config.toml
n_layer = 15
d_model = 96
n_head = 3
n_kv_head = 3
head_dim = 32
d_mlp = 384
vocab_size = 3126
activation = "tanh_gelu"
norm = "layernorm"
norm_place = "pre"
norm_eps = 1e-05
positions = "rope"
rope_base = 1000000.0
rope_fraction = 0.5
qk_norm = true
attn_scale = 0.177
bias = "none"
tie_embeddings = false
parallel_block = true
init = "orth"
init_std_qkv = 0.0645
init_std_o = 0.0
init_std_up = 0.0645
init_std_down = 0.0
optimizer = "laprop"
lr = 0.00275
beta1 = 0.9
beta2 = 0.95
weight_decay = 0.063
lr_head = 0.00247
grad_clip = 1.0
warmup_steps = 342
schedule = "wsd"
decay_fraction = 1.0
decay_shape = "pow"
final_lr_fraction = 0.0
batch_tokens = 8192
seq_len = 256
doc_mask = true
train_tokens = 94180000
steps = 11497
dataset = "wikipedia_en"
Each number is 500 + 50 x the weight over its row's rms, rounded and kept within 0 to 999. Layers, rows and columns count from 0. Numbers have three digits each. The size before them is the row's rms in percent of the matrix's.

# layer 12 MLP down (transposed), 384x96, rms 0.136, rows 238-310, columns 0-95
090:485592444537432525545483483460475523522442435499455453497556444491523491529380474485542458499463509478482505555408561618563526506477552503487482537402514471460514550596385571499436454449522525536575528500565458532568528518477512520417534433548462529525604562535503467404496377497517543526
100:448494552489477496704479601521544545436551496447485615431532415488430454511539466474581463492515509539469456520487580529469485530414457550521499432527477547487557481494461498481446429481492454615408437547503487511511488456494487513584542545512504480462456497500436551501546404524579462488
115:496459569506572439524480526380577469460501540525510560459506569552492464491457543506478525453479521413519470524510443555474457578556464415548599560407434576444435558526524476465417512527469545475504447507458565525503525556534493511470528509480499462462458624462531504607514436625505401491
093:479475439481550470530541423465580468538469494460464512504474498526500554514509423558546472445463544454453468485642537503463491504480620528500470462527472541653601466539492507541552479521536525524478419486390525387493488465557504459486498432547516523431547485371602520530491495418467518537
101:536514500418498497500513487428559510547457505448400503483472428480502550577448526418618485515472509462509497496445582584454559513576735489529499524470449495381566453499478456461507539504510479498475449469481581518447511526564493531520501559541490409471510551484481528465561483466501545538
088:520574463550482466434527515510532511530441388505434520479497475465567501541590484563375478555476571512531502477460511569503445566504462508572528415431479447622520488583441575483475459492454494493560385425570501567434581525490408449488530473505502493483519479607507489592478504467485484523
103:531528469469530502529511531477455477483542555514489435424487622515576574474358483412498577541434392516530526520564556471386438468533496533524441493471547518486443537514483457552472519491427478504462529501464607414541382549495534533494440470522484492459511556495572532497473533626516442517
142:562485489546619497539539557473484456448514491554469483473539525495453472506454475469445522511491550570523384509454478482533529423552322534506564505456458529461507496458488461550544433519464388446519482544496527513426499569531449498483569518449535573477523472445522527577540487684458529516
096:493513551564583506493507368545513483484354474474452446484493509465468472503518527558492472506516558501537436491544516479372572583505594517444544550477496459489493524479474461492475424542485491520504532495534450645583430526524499487513467507584514495561508527506426521599435573547490365511
092:484495579417539435501520543564545504568508527488472487482470493471517453550488501480563496476469523431461545470483494495571513472446359536458534471572511413521487570505510498440444558486649573505422534375504530490512499489463560477516444500471470534434385555569619501581481492563427524510
085:514459420471442443521576524455512524509486524481588443470547444444479415569567453435533433483516503509489520558456564591594535522451552504539501453464492430454491509493505536391496548442513482496429537487520524493559500504444497594542450517407467593473471533510511563707502480478517500468
084:432487490552510554525436495481436524482453534507533585523455591516566495544447468516513570476414441495485537489464545540493376578529529387512530351536485458500502503420496516536519418452547529584518532385500555460475506464602479515589547514561526446524509487550523411559541449540498465517
087:548473483439513485515422396485521501488516510598421629447512584500504541476493481484473592518514427536512370505463406430478577535507555468515490495473439462562470545520468532495415432516477456504536456536437622420550423456486571477496501515539490496446517520524540549554530522567612517524
112:515440494548552529481448443492540491484515587504480547537481479505525457505462567544495477524545556415505516504610456446533492461507348407547530465506475467526583474473537486506478570519561481450468441496497520394450602497446398491449575481470402485553525561512601480580558496605548461518
100:508418514580464457545554480446499488475547531509483520523497529448426520495577504474495542409545544425524527529489525561491505546456371579505466453604505493491512555437548468463545505600542465509427507512532527378465500433493574485471530476465422515574570446501559413540483562524544367426
103:523493466501508577510468453484537385541561521562533456521532559467565478513424448489556499454547501437534511557483485504489520546516438454483566496508450403540542505413549467496484602525383441528541514499400468502534496428520465587441510554430478518441482506419527507642571549613512526445
081:577547491455502502500467555412433512528565464443448540522553525471496522598556489441463519492527549523498522446525477468543497574559485512514560478496466469478496523563531579530312409518579395500535471467457483517511453576475486427506487467570466347475461494501538550568550538509419532547
094:562516460553483477495476606487507487502511473486474509535494492439545510531524539539527470541508495512418544510528529568560496453459511478506470461472523604530481474499462424486456519535421345459468499442427510652488488474488415474553478549569515465448470605442554567583415495537650537508
082:475524602412496574522475439493505440494450446537434546492442558460594564493548476565421465485502470512426513443517469497482423533591492507568532452388503477525499534487594514503496394504401481519560528418490454533498541444492495466457526476536522481519501490513470530592514471631416616532
117:565486445483479519530479536457534540612443532484493511512567469586476498496597516484439471559524519419557476503447549521451485473527483495427506512579520533553385521473444453495435545584473483590510515466548468483470487405522453457520480416502402549580500520583423587634484525504424439505
113:559489454495513528480526467427509498529527515560480510476561474532487473572475442504460493596496447561510520491593512444555533543537439457497420565448476307420507531463471485521523395423530464477531447539559503595523480552507437424522524425499477465573594533473503544609497568543493465543
119:557494445577592568511395484450526462517493521441567554581498518449468482453533423504498485507489533463452489498487553513462488489630641490441519518489498526419520541461523544527567473448481501440537448492489480480576495446551525495578506543505495551484572522477481433473497350339520468509
102:551403510484586564500487442507537472460554578634450474444442554508527452499509525471543514524496433533483559461584481563539577513543564454425459428557530546529473473409484458567501466527561450450505372511506509455560490494539445562430523568446538453496508551416477458499409474519585534480
093:449530535538438495417511486502595459479463480442471456508552413476411504528638516500496499458542571429481447456537540507565456443444426448494536542534444437448509474589570590549531509517529573517494447534516403465488466497471476462472464563518419481610571528546465505556504609505513577463
104:427440497515457473584469496449456503440455536443484518476516541516528555461487536447532511553539501463542440481450511539527561542481770519471503480540385496502484527477485468502529580519447393461492480594503490613520500549519538499562500480503493482494539499447517481458531437412475538534
099:565484469554497514544459503504387557487483479579556497652533513433606501556484481513424481503501526467505487581476509460439458475509445431533530389457557507537517489493530415495458542591441503584503534505479476514536523486453549497449476479505420529488437445503505442548444522695499514491
100:514552523513463484584593418476473468546387593423521506461505377411432584524610553503526475516458507481486487443570576452505478515478555560553583481456435515529516421480501575503501506528541481509461419427416560521542503426516460450523546537525495478528494471461463549610492496455462539456
085:602574500568512380602516552521519441513511552418502479549645494493542494446558479504471505546555493531487530458445534557521542514465453543570532574512503569470448510513423470415451492413541504487509548428511447527517476395463426443435523576587505442491479523506415471483447484486559499444
110:365489574501584472484477602540497407508528549497472470512505548509489464465527527517494618398463502487499552470590589475575454538424559522562518405530582523447507504488472481494550561464479495513483461535509486465514449513501499561517454475491493528462588450528478494593385585380510475435
096:509609409491426492493545508554482477443570533507540596395507521485541463506499530483563387538520560460525465531484554567501487544505530516522443513543561503470396553490455537523424514477480594497535472506444515532538509482531505555381445513504452431486495507522422529565530437368528424384
107:567533587448618495495533539442536553445479478460486404460533524548466462500473505543510467547517463519514456567571494445425432494528501461442476450436482489538536554455412538519537492489506480487509591481519470585601519530477472540555447414499499447465416565508408545646530536622521473532
091:468461535576511452467487480449539563505453480497429395578525514609522541502466493538532533499429528476471471466528417524517566511472406581451574509497514531547523574486497478515484503575538564453463447596554496438527479458505470492443362531509469515538385549534579466551438517425540401426
108:500477546546476472523538471435463424474424527476458485444445554443438499455549514483537481472527563346589557507522573592591495500520530531510417596488457436497497439453532561500545502438534479570404543517494435458492506494509548513517517518505588473637566500474482446393516567447475488504
091:507521518439556515431490466520443413561478416526474483442492512503566509496490463550571497572502564468480500559503504486547460484490413513499515466475455578528539430530538635571518507472528426475512481425456485427427600422492460564539592509389539383535517532497435465476518500615579479473
081:604473530488468501497400512501550451500539497542443464482475476522519537450451548575483386510488499483490530378615463488479594534498511468488554401493429521492482538481540433559521457491480455559505558437461542673551530560495413528487560432520513513444532457483480503636496494477481495537
101:492498470474539449550509471545493512430468453447538453437522528430521513470480510550541476576504504559422481502497664530473450545441457503588506440486576500454466501525503486463506459525565478523409455457497475589597435486617549486467378556473445519402498493533468513537550411585569511553
081:374448512527391437391630408503553552519472579456479551562570572516531505537493538406445440555507589523522493471555491496450529452408539581542427515522408516547496476524466558505514514449440544535501532547482490477547510478519504504465531527430502511532470434463539443448467582471448483462
109:525437407498548516529483441501539498431532628535526534500470551487534494441507595486454456552524520458537566494500388501475517518526560409500531514466459516466433461426501557503442447529452524502615398465507463577513447511528568563497504615450435465477474542457589456562444487614510453512
090:548498566531475476465523600550530519440477535421543528548493526523530601532438397544463538400477509515419573461593509496447490526549574519436522466497486488520500561499463423541434503436459476397522532538430454554568472532458456506466507502592457518453451576529459507591448453403451500593
109:426533509492413477447491525481483533429526480482487467507424524549596439578493488582613477521469528544481388530500504519474413557521465469667504549503546521539453417559516521478515584447502449501426537589481523490481553519495514490471504419413559395528483527523560509543520513496475411432
108:493498449562418495474499484451443527481494520445534548516548529435539566508494510506558480478490504404521546515494514532501482508520585532488451521497489498468547465586492565516534564549595453518489543491467528407550518461508529483536478449500484494498448502481413515466534496190476502481
095:484521524493496542484485504501456610444458622450495440464467508546420523489506531514532483533450493635477535552542574473437419535483519537389532485481500408538474405518533521565501453536521481587485493506468473566471451496498497505432486559607437402496470565442513504626522572479474441568
081:535521426503529421518541565498506485552510490489444449507478556535541470515501378474431486533476551589454476528363504518494466481590584471460549470426589568503513484491521486555476400493437500477536442452539495554596548485438503538519519530491384528449462610483590540522427407510514492553
088:451482485526417517556511525476401526571576564539415513599447507513489499532469503448528416536497433512387555438530582619501542502489465479534502566467515539372532458549436482494473481484440562468610503508597498375520482438487454465477521554546495452504533534494436462519456491469477564516
094:455499481532478573477453540422533430436595498514396614453479531517455510445498526408559485485486546472504460513583506591421475463490517595411478464539512545473536527524550491532546415509434397492544517523486436557448506485511568566578474572489446573447490522494540556523411463438550560544
085:384456404520489452510553457519532488567502513434451502626497446509521469509486543538456450488557459422478514525600480534653464500464490483538504490530427488519478457493513560526475615481470418513530436551482427534378579499575479437573540505494497494522573448460426492522542531524435551518
113:480517531538500499555650538450556501457406510436413495527532450594484567539457456487474511532459523519534489504353489502465548536406538463535562517498478428484477551483518527442456395511447532553440513559542524428449530515565606461447500573505508545433544503457499514419508401566476487513
096:451437478583460499512468528531457461438505547436550506495581512482502563478473490480526438498430570362474445494595557518497500624627485509468484492493586418497618480525452558537475493440579484520533494489439552438502549533480467473561461475436508508447461627485562471471468535522473460433
104:605418427472526466543548584524529458459444406538543537477484567538471547611491466591462501557573562526490482520452459479556495538514455395534532517501483515464512499526534498560540549479499522505504365543518476396552506406431427461463438491390511485564455523520464410554469538469538523511
104:447516573501515535552538463505553534556499484524512521518475555523490478524518512444439439452491478448483501393558460535509530450444466470501492527508476480584500483569554528501489506529441499477532463488430467421479416533441460481460500537421457523545565559473354509660492538695537549443
098:551598459524562521480537551614491498472448535497417476448532568447515426405519530454440506495517477481459522466468474479496538553506481512603390434449485451460558512497511498547473561468495599512524447476506526425482548538372516529492601564530533476619457421532431446502496516576475428476
100:474492440494501517538533493391396471525422458514533440554564500554494574498615480494495424450505593481383590486529500484434444558401486445519506540491591579548472502549518558525463581514570538510511428498505545396444462504488497407485552513492461484544447541455444537518421560510485464510
095:497477488497461498538467554501537440509425515508488457397525543476566566503459461478553534533424528566469394545528553521527525522471524406485530506490530503472519560566578437428474596502400564568515490531434445437439579398501408560518535510483426481465462555499502545590479459595554598507
103:583503414447503550451513514441535547455447501469596556521430542642495558524524435462467534435502548456522438555453548428356466530418358509468509523482548485507499546532452475497499452405541526460492501469490456522480495558525537596441416527534495493487518526550506578529512490429560524519
095:494505476468474543478472452473557514567485584540580427627437473466505519490511469531507456447513529453522530479510469468513361567411336483473513494521424535504575482473504512516446495585524603505433579521515464452511480456569492573436554462580490528513487443554440535493555526421468432505
105:500609552490452524364523563437453542481553485467456552526448447472507438543478556451543574509511540547423546525481501482493413512547543520545453448505516485528519458500539590469467474486533428466481516489521474495490532549551568567423538522583426343481486504498549574551491525351499443466
104:572495577501484501432495488566539609466531517510500508523447503553609490506500464546485489619479548592472496450508535403535451436542499551468541459489516431493467521505523401410454484507430509466515541522556511588452494479380475510420452554570422529502478527536505440619501532486454384503
096:482452513602407410507477470517496503575488431372570536484603451446486523504525491470476521477577497560476509500613546513438357495593488471501513496547525438539437495504559512543536519498412507445536579454466488487497475521487540515488478493496350514502553488537498480627479538542492442492
092:544453540544619472489536504507560516521514472478469419503464467463463466480529494561431529477473450488482532506484477522531447596453557415564514498529444497450512459485589416368498607513430552531527489486482453437501453571445424502486598501435571558500471503446495443574624552601521472506
096:510502454464505467522522486540419404411389649451502506497517455469490481444551485480491528501468472522548529558509545458514492528487432440494580549531561465428558608524561485545428528511564612565539464530448510407492497443551461575370480522538458467465468537495432550549555449533515511483
097:447492493342522445570462599520643550506456396409516498470466475599591510537537482488547488439441487408532461529483520463496485500489484526575531553547521485445522534434533451460604541455513543466421543550516463492456488591516470517456447532525510529458471469562495509549517451501480443584
091:484520458567487496503572502387486410519495511429555518537531446431597558415513501508470548499496432453528459547454551531484517475580560506525497447539498437558497495510478520452459473554519534561521521438448523476526524562394513405520540543415424487486461591474547541409490533375636514504
114:482460542466490505472530484501506476518534551541538456548451520518572426505563480433544513513576515422503533462533526510572426499402346501578485504569577404508510445549555568496561517513555545450488497528448442382498502458522558461471495437469549495460400470381520495554508489619446521525
101:462531504509421499539617532522467505529442514452495533446604537556521477528504555462483521523471447432447556525513469527489477559572486437503506482459494500486550490573519498398351501526501375462451502494502527411526561496466539496552497493521457502556465625477544450555593428601451396499
136:442409504446590493503468504518515453517568559593420523535549433481480426490488592493499486477520427409506505524547451444521490448551478453486468515590500471500553430468480489497510621496472586578482489448459541516519514544482473535434507484486503537490469512537505583423465422704521554477
106:486505413550503489522514518566502484587516543478498602502527446548547525527477593550422445524505539369468511496477558480490541545520481537544449464527586489533457518401425507440464553448486511487486464544584469577483509440614578516423447530416416426460579501522444486524528516515382467513
108:545426472557576449484496450503463458557473547524496496491467545557546416519487557510424505593591519479464464511459441507490507550476390471540509428508443488513498446500404556521553539534410529600554478496449430498530577469504510426492523431439458495590563448497456529646505542584556449464
095:472589522415452533485585502453341478606440494487442460402487448460592511481476533468549520544499537480519514482492483548525561577514505487528504521526463494535507474466443481488500574443434469440534454591545611466612506557537503494505543467489567430539505496430467470545584400535531459454
089:531500595493450479494367516457558521568513505520468526548476452484546458575502469478562547490458466362466466409500428507472451640454574535501574504515497415528525483535506524524492502537515496450440427506506445550636577429476488501569508543514558428459511500563461524577545475526484424475
120:497429538520431557472487524568489579551451611516470401470438556427500460465471541455477535492475475445480482529544488503467513466559462501570495544551477482608593468539369494452440515551476517526508466483469580408504614544441511468495576461475516482588410512498494487563495527632497452511
086:408528462553462512479587470498556513499481549480544492479570567486539488463543456597477497545529543437582482601521380503515573539484507363456503498447514536511516534517422526431529480571395470485472513526502456459449518453474509415504562446480498483495480469422487487566501527677511433466
097:522577485585623435499561533480506534515473496517476507495400484549519390503490501539518439477437528381471428476539555539556486455437450504570516554520503544520526461521530482582489549512526577560436484507457517396410606446436400472440475513518565547430500570517483476502531493543590496458
098:460332472514515399536479495518467445528401512524497508521521508485464470506467523540458508481540384435529481468596495550618542535488521509451507453591439528560563426484472568518545587419570493506530512552460488426498475550518431527516490486542526547424460542527506417623500505487576503528
# layer 12 MLP up, 384x96, rms 0.142, rows 239-310, columns 0-95
105:518536525549602471528487444521562478560523576503499605414504479475543409474526502405510469502511613539396472473437442448528470469485504519555510423470505474428389491528516551575537519526541509504533480451487465551388470579533539470481437466466543616514630511509539491452496488516537505421
105:502507488509572484524407497550435504541528464540396525455472520511464519487565515451374503528507476455431517430513505507458531484530482560515476422497619485454509540512440556474543361490618587424523583454515446514422490494549473472413510481517505554544468459527501584596544438488519474589
104:511611529524589538566518432431476403445491473544510501528470539505433453422434602465471501502427493462591530450441427515453512452530541544554496574495512417451636596544474509436474447518471454474491562520529532561524550492509505593416574526504495507446487443570513547487511471505439459455
104:443590414513517557503505500462490409437499554512479515418514354477480505457547504453555352520493594500558552491457471484425510521450530493559525418428493500441437618457505481423484423583470483535499513580516516548473501489539418533564485504492541514506571505486471520518475480577584553468
087:527464540508595499582444567466449509489590499515536505494480515491471475509489569452612516460594492526455379517521501468455497412488423541422523591544429563461510471409524482539536535551617568456550551587488471443435366523485586551524429508465491487483511515520459507452555507504500505486
100:488564476568548526538541509476559456465509493536496506485564520469472483524358435483416540524502504478591551453544424462420417506493458524495647518498369485548515488514490453594475437542558527414518500517512475479492556476539451554505486456414564460481524527470484464560544543542374428455
093:584505521557492465532512461468489505450536509505476499427535462493492511481480497604504543519511537504516482425465445406475606509493467490562552578492442498406521471584422482556531497570480379468504465486612463582446509536530524466429551508520493566461557427425473521561601630561435460488
108:442489463532510532474489509610489443420535449559496462529518417518496522388550539482494541634462531574548557528491467549520437493513515444439486550458436435496489543555468571515452434572435581550530592518463556509457465510481507586435459454413533522508483473511516451559613518534456430419
095:516657545529597491567500513506498436476501507551465534481494476519458511560520507504431474501546486517466510495485493510429554473527465504513435555553552506499413570481480358536527472507545497494576311538614549486495422488492514600471493488460530552525502472502413608446551513532506522482
092:481524504561471525499476412525557504561398423531535489500592452465487517495486547510463492480535488527458481376518504438517630452482408500555588525435496460517465496425484472430455471467435446465591576519478541459576401469472434523608602500467573528525470510500525504552512485502537418569
086:508505436469489457516520533558490464522470452538416471498475437473455437550484510429494496489578538528491379537455442458469579426483491591475455594407588536509521468625517557509523604576590455525445486585570464558478440464485560521444450527435504549514509492456502457436565454552486547536
099:485502533612519515654478537452512481439531412493540438478529492515492455519520499538428432544496521440473451591470509458422534448561461480471483547506336548526564464513438539522556529529505492502522525493572483587449503542455534523467552509490476517532475504475603434480469450485430610612
100:495590544411536576521514623503508536491516528529493483495543494553499432458443494500432532524406531511467548481473465435460454492516509579512537460476490470437467552459493478402583391419424531438478515478546538431556494510526459531389550566540517546565614440473498597587478502491430503462
101:575508514468590510551488500513514375537506542522498535536478556450511507402578485423536490467483480556570497504435404415500560498461463477519548435487482547509439448499472391484472463543493401485541553568539514553513499538569395549513494544557496590515447522451438504538533614509515504632
103:513538456509537534512472511500431476626567430475538479435619433470487525472547514589523571503456598466491424558451448493493489482511465462421493573468378477553466484469411489482588448475434476429514512605455487524530525530465572514482570468457550513505489502462619461563456447570502475495
085:375657529528512543444469544579422585574509465540499471410588475591502537493486474460550455436534496445437464515540436455483585455487419503449452550535542511514431500460511471534561538588477495450540512504484542461448386410499516514460507486429503463558486505551541520556456527506506450523
094:464516480430459510590499574510523589464591452550573457497563511445492382463548479441470497575446530534509567480521483484420583437525567644570513521487392528410529549458448460453557453508519471448501513605449565512519457461459466579505519509459460548507439464494502517509468570512516501445
085:489475355482536490497538535560503524467543497528464463500511475487537493530497515543420447509456473430533498481564486446547623468481470515432439513582508502482375458422460482500568557467648501544451492561485550483470445538477498626455487405473502533447506408416511457499596512457533470534
108:554549541510546561472457543572527532441586395591493486502461532587434443509465541495498505421472511493457520440485447537619480470568509463499503466481511601454392612433524552481474476595465473447639474492504526509458517502557417437397526447489446461525497504484539448502520539500508539511
106:500495512455466538562460530507442486532459489494528533483486482499471532470561484482444480528415446573470524486429523431467510488561451456400501489455519535333497660519505473442545530510556474467637490450490536526455510555512486491419549433568486473509566445534564460583460461561589519587
116:496588467451474526447560547619544590452561437576463513490537462519525509523418548501485488519489502540555582445411410438512559526486469451517506542477511512422546447506385510583471519526460499439554461471544482524454427572559518473373422390545526501523484492429499494551568495499460459469
105:486493574517521497476515513546448436376517359490571509484466409472465518554492526542443425542556537531554496552433419423521479502525505538477610601444472469467568519511494534572473499622525502497578465521506567567492502505547528572527539427501524466540516440465534396524515586461435518509
097:514562489537507457490416527549555435591460473549547503444556442478511414445458528521440462401521450541479405467554469523470446492504442471424546441550483496441403521519570609515579412507534420471584558401513536571513462500563532541452493424466530496505546521525464438497490570560538519551
105:497572447425527578524413587444475442516490446498532510500475540555437463504403517491378419516500563600459495521482497534485522473634545470505549502483542475416524588514399463470567400521545575520531572441546471511481490471567562500536581465540502454495468448473569557526543495476516552514
097:536498480495525483551464500527474497570473568474505447527591474583543347536493486576453569589531505529482476495532497464485466505537444480455497489443449595539529485495456433475541465484445570530522525449515468572503487508639490552605421430376546514440410466471570518492470549535416535491
104:554501491469466601483508478505422471454505456505505459601542491561538434480410522579559520550516473649542483522395474484449493453483517564476465508480499447478529600531388500483445498584475489498504564457555548547416482530473549518487444544459471529429601451418497620498435493553503500487
085:421517512519591575540385494491527459586371451520534538424469537558477513456555479584446474495503504522496499438512459419495539490484463515431470415517482547616465524463496512602430571552519474509490510545599556483510547502634511486503546455502426457458472437501485540543487458473412509552
111:520507503430492473510521485519505501509554505490520549496566502570431469444375478559556486496468480620558462476437539402546552498583460515420547422523513448457368492590496555546485507466525462459433483429582563536426438532524499486594497482552570472462400491447481562594496529491509470479
103:520478421566576588526560570470488431469490507614500471397547513530470466559483607540507506509417454421518441496513494495516445393479473555534507443487383467486465446454450507556531451437444478536546483483512534482521482598516468574463577456518503528425475479463562535537489527628545445463
096:556539509465570443482507470502460540530426467497471407443433461477459496474504469518466502525451464518458482456525576406507497534552465475437507384568454539420555611481440463576615525550483505408594515511558537451441432574584534463494544496440540485472527492454519604578549549527520533461
096:581576430495581534562528493477497510369464458532478492533478491393476442443458494478487477499499616585451513512536459462567474471526472504514538523436535468416517554457519460559432598427568411459551431448557479592473493515499536511482558571572541501522469495498531430572518388523489546471
109:564553579583524540538458527534495511460516347494401504431477533462546455556430490611477537531483489599436467459479441520532498474584529487439600446495476435430452399558468516447552522527484521472526464446562471604413449505479484502494556497457519485447437485474512452542521530547452504573
091:542516430504545563495440569562489521433512598533523525474475596579494429443484517496516565571522435538506559461525505500383508492565491604510520486458394533411539561445524502372460543545576537452582488529426577477449481451573416434523496485492516481523431475450483523466508464508494560500
081:448528469514505534513543522585536554478538522507611514506498528534514463482521490392518534516490588516494545604415502459483511489530479538526448656470537428473508477507520557445511483515473608440414423507562461468390487389487592528537422542480456477573409469503500480433509499526482579457
099:573453556508467582578348499646523501460425443502445486470524499605548508406519551598459450462521553450478483478494436457529512492532378545514482446533492516457490560529438544517580517537423486549490498541473505503513490543485482543530502532459477526437456452481623457554505486530580470523
086:617514511530499557563427532451455526396468482491459476433469528448476532462461432536476535420458567499507512545428519425454533520515501551566602512385505473471522579358485435477485407529547489553557569490514525465489529495569582545541497449528482550451567490491510592462541437457530537544
110:571463445576458454515488482448478437555502455529491546527576499515478400550526468485505490486425522530482546449524457520620561467580508459470580436429511549475548634436493458514483492524538460439525536471554480514495485599554511435465560408559506626436600432476522546519554522463474508553
093:538559389454500526485443504520467520522555426505465531427578482535481533472503515395511541528457592599534478534413477466541452402520560535582521533506515654431515561446504507446511447499453572435516591489502565504473468456465571558440458460428462480512496431528557523471505451526562568486
099:455470588541494534525381519475427542402435470558514395438511470537506496494457524559521444524563429516414523440515563471495527504569510532569540511476471555508509451418509496442525463456533547505515481498478556552422642470478534500504498372448579528546393484468515532575529443534465461554
103:482468382480464490505473458510541560537476559545508539520534518558428494454567564514372459612594533524533528428511506470495473433474519524530603571407457470557523407470455437492455494548457515418484591519597528563574466524514582497537505511555524545494500452479451533571481527465440432462
096:548435511575480473500528457612531467536535568508486473506509532563512489518381495601513512596423453511537510507525470442555515471589414572490472557434453480460484417493395512612480573492474505551554468586536491473467449496497448518470460535530533564409541471474542472499551523506432367491
088:529530509603429486480458538544478531528489593574610461524489465496504584505398670525503471562507473434480510387456434488447530473424398458500464487567484448491533441452549484462514529505510467505506489499519478552408472467548531537519472468416470512593434455529472579509548544518566450521
096:454438480553564543549453502457417480467488491531522440520576532467537458456410591553538532432445535465515546507567484483404575484569455527408562452540466392490498519515436483579447568539511476451530459522494615492502465505602522562512601530517527516418453461454432515519448461581480466547
103:498488536537546570547478545474506535393520388553409534576411556539413450525473550455444481539427496559475489429537452529503488458485510530590518441488412504544576531443433511520589440553454456495468515499485541508467525426593382488551527447448550488504574492516556460485566553540441456479
093:522555483493469519438399566428519457563520378505501454479546457580447558493614435413490486569535447517513501428440551455366462436545471629533559549512471484464447499473579505538517502494514475474557456500559535560453505480502556525472515406568540510535553493566564478495574483513478483536
100:425549451535570447537530493538505462488514440570452526375528455529511479471499510477468418616470440514414528396474490489489584439579478507491493485471485548548479530566516500495528559473468497509492488602563639564450485583396503418490553584558462469526485475454496465579557472530450466497
102:462564471446547512508496485461481440457524571542509429463443477519558498462515544409498523630587615541447480449497519521519519413413505485432491537438447581460538493335551549440538488559606517453480555525485439467489578515513504501487544502477530512456564475457538572475484486563440482436
107:629486490539496470540437482472495461406520481595467449505589497488554522446499553448468518554470519529584512391517416463499521539527465523475576440540488593437458562373520607457571515524375477528487530575467512506529455532561543563489499577473486557406499487510473455499546513487456474507
103:479546527454532493480504412525572546545557515557503585504524525582389488473476556506502539504395516594459518512522458475489541444505510609440508469434511597445475516509466401567535498498498553460609473434488445484441445528491404555507548524383517463517547471425525582499531516568533490413
106:427470541500515534586438617539484444391427547578481504489541571441471444499511464538498539503514510493459522481448502425529487509640505461448462519511500544511516625494500444479445489504508446536514483474454487483495476566623458617570444479452603525387549467476446486508493538544525517443
101:566530523391567464541394489519484461505595560623513513517523587442466436528474564527531509527533540475466467485507521510449537520595515467490479458481452518450464476462455540458573456572602489394475517503494571502449457551530454563463595459421470513414539529431601525517448520544428465503
098:608448489467606585460482563431473511476417542509543549567409497474460491518365503599499407529506533540520587435468526501496524422519425546497534494560531503480486504553535461479527465566455424478530588526497526499473609571465519434553495493475491475419494442497507494528523521535422532607
100:569526530515494530496355552506458488514392483486500503416563543564463519543533436531486380546474507522421520494528473491468531512484406498430486421477461419454441534448545412492480444506475576421516456463474596458525501621482451513453556458504534493515565501503583535617541498551455516490
096:460489491443551498539486514498384497493515417452556514441586451420552510453494600478485455545524487529473540512504569431366495474620449518482505512432571603489471514468548500511477519503473391588512537477544541531429441515501555481508502355514577519481460431462455470552532565491531541487
109:519522495462474523544561558453425444549516456531494470524512475496513414541542531508458527486657636578479446485428433477450491485608445472465472545477539428537605478547421532460533494501483502478491472590512506543488524530506473411490508415549537592566476479460546437545595536453419510528
108:514520482525465594489525556517431554474508532557530535469599329453504452499477467469497493542469583578471496550520478455576392481467516462517543448487453506427444464475448492570556411468402516516538521489545500569462515464595429525434456450513534505561505436562572477531572566531496445440
095:512507511490504582556551491492440390505426537504500510583513461544447473508585461436540500569521495573464563535508466461415557417518501570388527465554518542474442448495495590441520419509427507417477446475529537501492443467566513454458542450491444446510599431501535472507456597580400490453
099:493533496670541493491507490461500407495460401554526443489509500529511450518510516535450555557562550518496389498487457488518524524489502539525533486571532555518426403526456522521507471489439525418531581501574430628424455452528439525471488472493572506492515429463480518535403534525448473641
098:557507534518573531513545561555505394335464572455502468496459488499451516433470551540468487522414576559491521525443442489459526454555517587509559464509460486528487539388538524525471541498509502534426486638482444542443484474545411543475547551460525607552426506472479554511488441550461447490
108:513449515577440471511531436502433535423509474526411467584534497514455436481534492466521484520537569545508520463571450509563586424497446562467587474441535612524491502515444469489475425510394481498504514441551595580454534449509469435569424509381535549552552503483477506484524549501397423547
091:431528413517517478547402529499506541403498500567512458525482397469476489503431526542512579459464539538424384501521446512518636517522501435534465508432458482489573640471523486556458501465548518506522474509574501516505553502542478576423519488510511540463644448530492493427476568480501568435
103:559508494494496502450460485578502545526535542536444516478505497479483395457521481481410553507493537491574507557428372420540469463544484553473476431420527529525527517600476498525518487475373461453523557472533506516464479515459457576502479484472584478564671390418521554533462581508477479451
109:471505532550499495459475539526571509492405400551471410480576497543537374497537587516520492422549532503515574436411529487418518445526497445468544503545401478489498518473534467462466501524437474536489539657540559530529527564499474494406531431516497460484461434530512504502586458527427521613
110:503467380555544452576464529517458433464440470545426496447557393488452489493494512534528452475532444492482563427531518392483553473542529508551564462512473482446528556468516498465506511483565446409495505587483567446476487522616528538490599414474634517432556487431527521562494478512555440552
103:511500506463566477456438470525500451503505458520525522397517404492476560506443499604513558514531485460435536421497586509505474510630458559493466491396454652502454508457590455560473410459537465439512491484474552539374501538556548550472513517433505511530471469405539571480499492519464537557
104:498430545475544536503444497592530430534501486537479558477515478574425448459354473430456494471496449562412493461506406492564515406487451475472446401526525564482514517471546503462511499505479532567564525461470510508504584546575546484578478420486517529447631466509411496546522619547486513504
101:536527494473621608508442514494473454595410532487534523476484513545484533531530482464474477516520595587532443505494548486467499465589469497503460432561455604445402497420395491546526376550451543452583471504472524479518495400528507483532508445483574539485503461500504443500491459597425570528
095:496481464406525517420547539520563473528434594571439427440494477590424509460475506437535384513526471549443483481497494496584643500495485444397543545468466586461425486466496537495526541473431527418534434467536497545505465539538554467517482586517548536460455410428483527500445437541504508457
110:508483575593563481503477582426497587464473477513456415373464453508465463450496624587511510550539479517504447517539440464500601396548486560498506477468520514538510496519377545449454480493503467485509554474518484514489544623475557510505528497560495559562428442458487510528489598535504444594
083:609480580469540552468424576493468508504538523492469408482461424606478541501491472517561515456505429526474503469427514456470481434463500564565533528514566436468427424466606550511542543570575564498586549508433517458543428533554570535484424575530488545450534497515495532390502475512481536595
097:562445470498597489562453583507536393527444444503461390447545440494524464511412466550432499500431469468562527543479467454519460519512491477482664489506423483532513479418467543492473484517537547499541429451420521576528540495566456501488558451451625576508512530451490467544497548548502425552
098:529637423439483532502493547482411475526508541502391435452507524607484517459506504459448553534490605573429496536441492455378566489462509593528453538485542531473447492428538450577507423528470584405480445510586503602456494519510539536470553511524496453556531485495517496483511494488411492476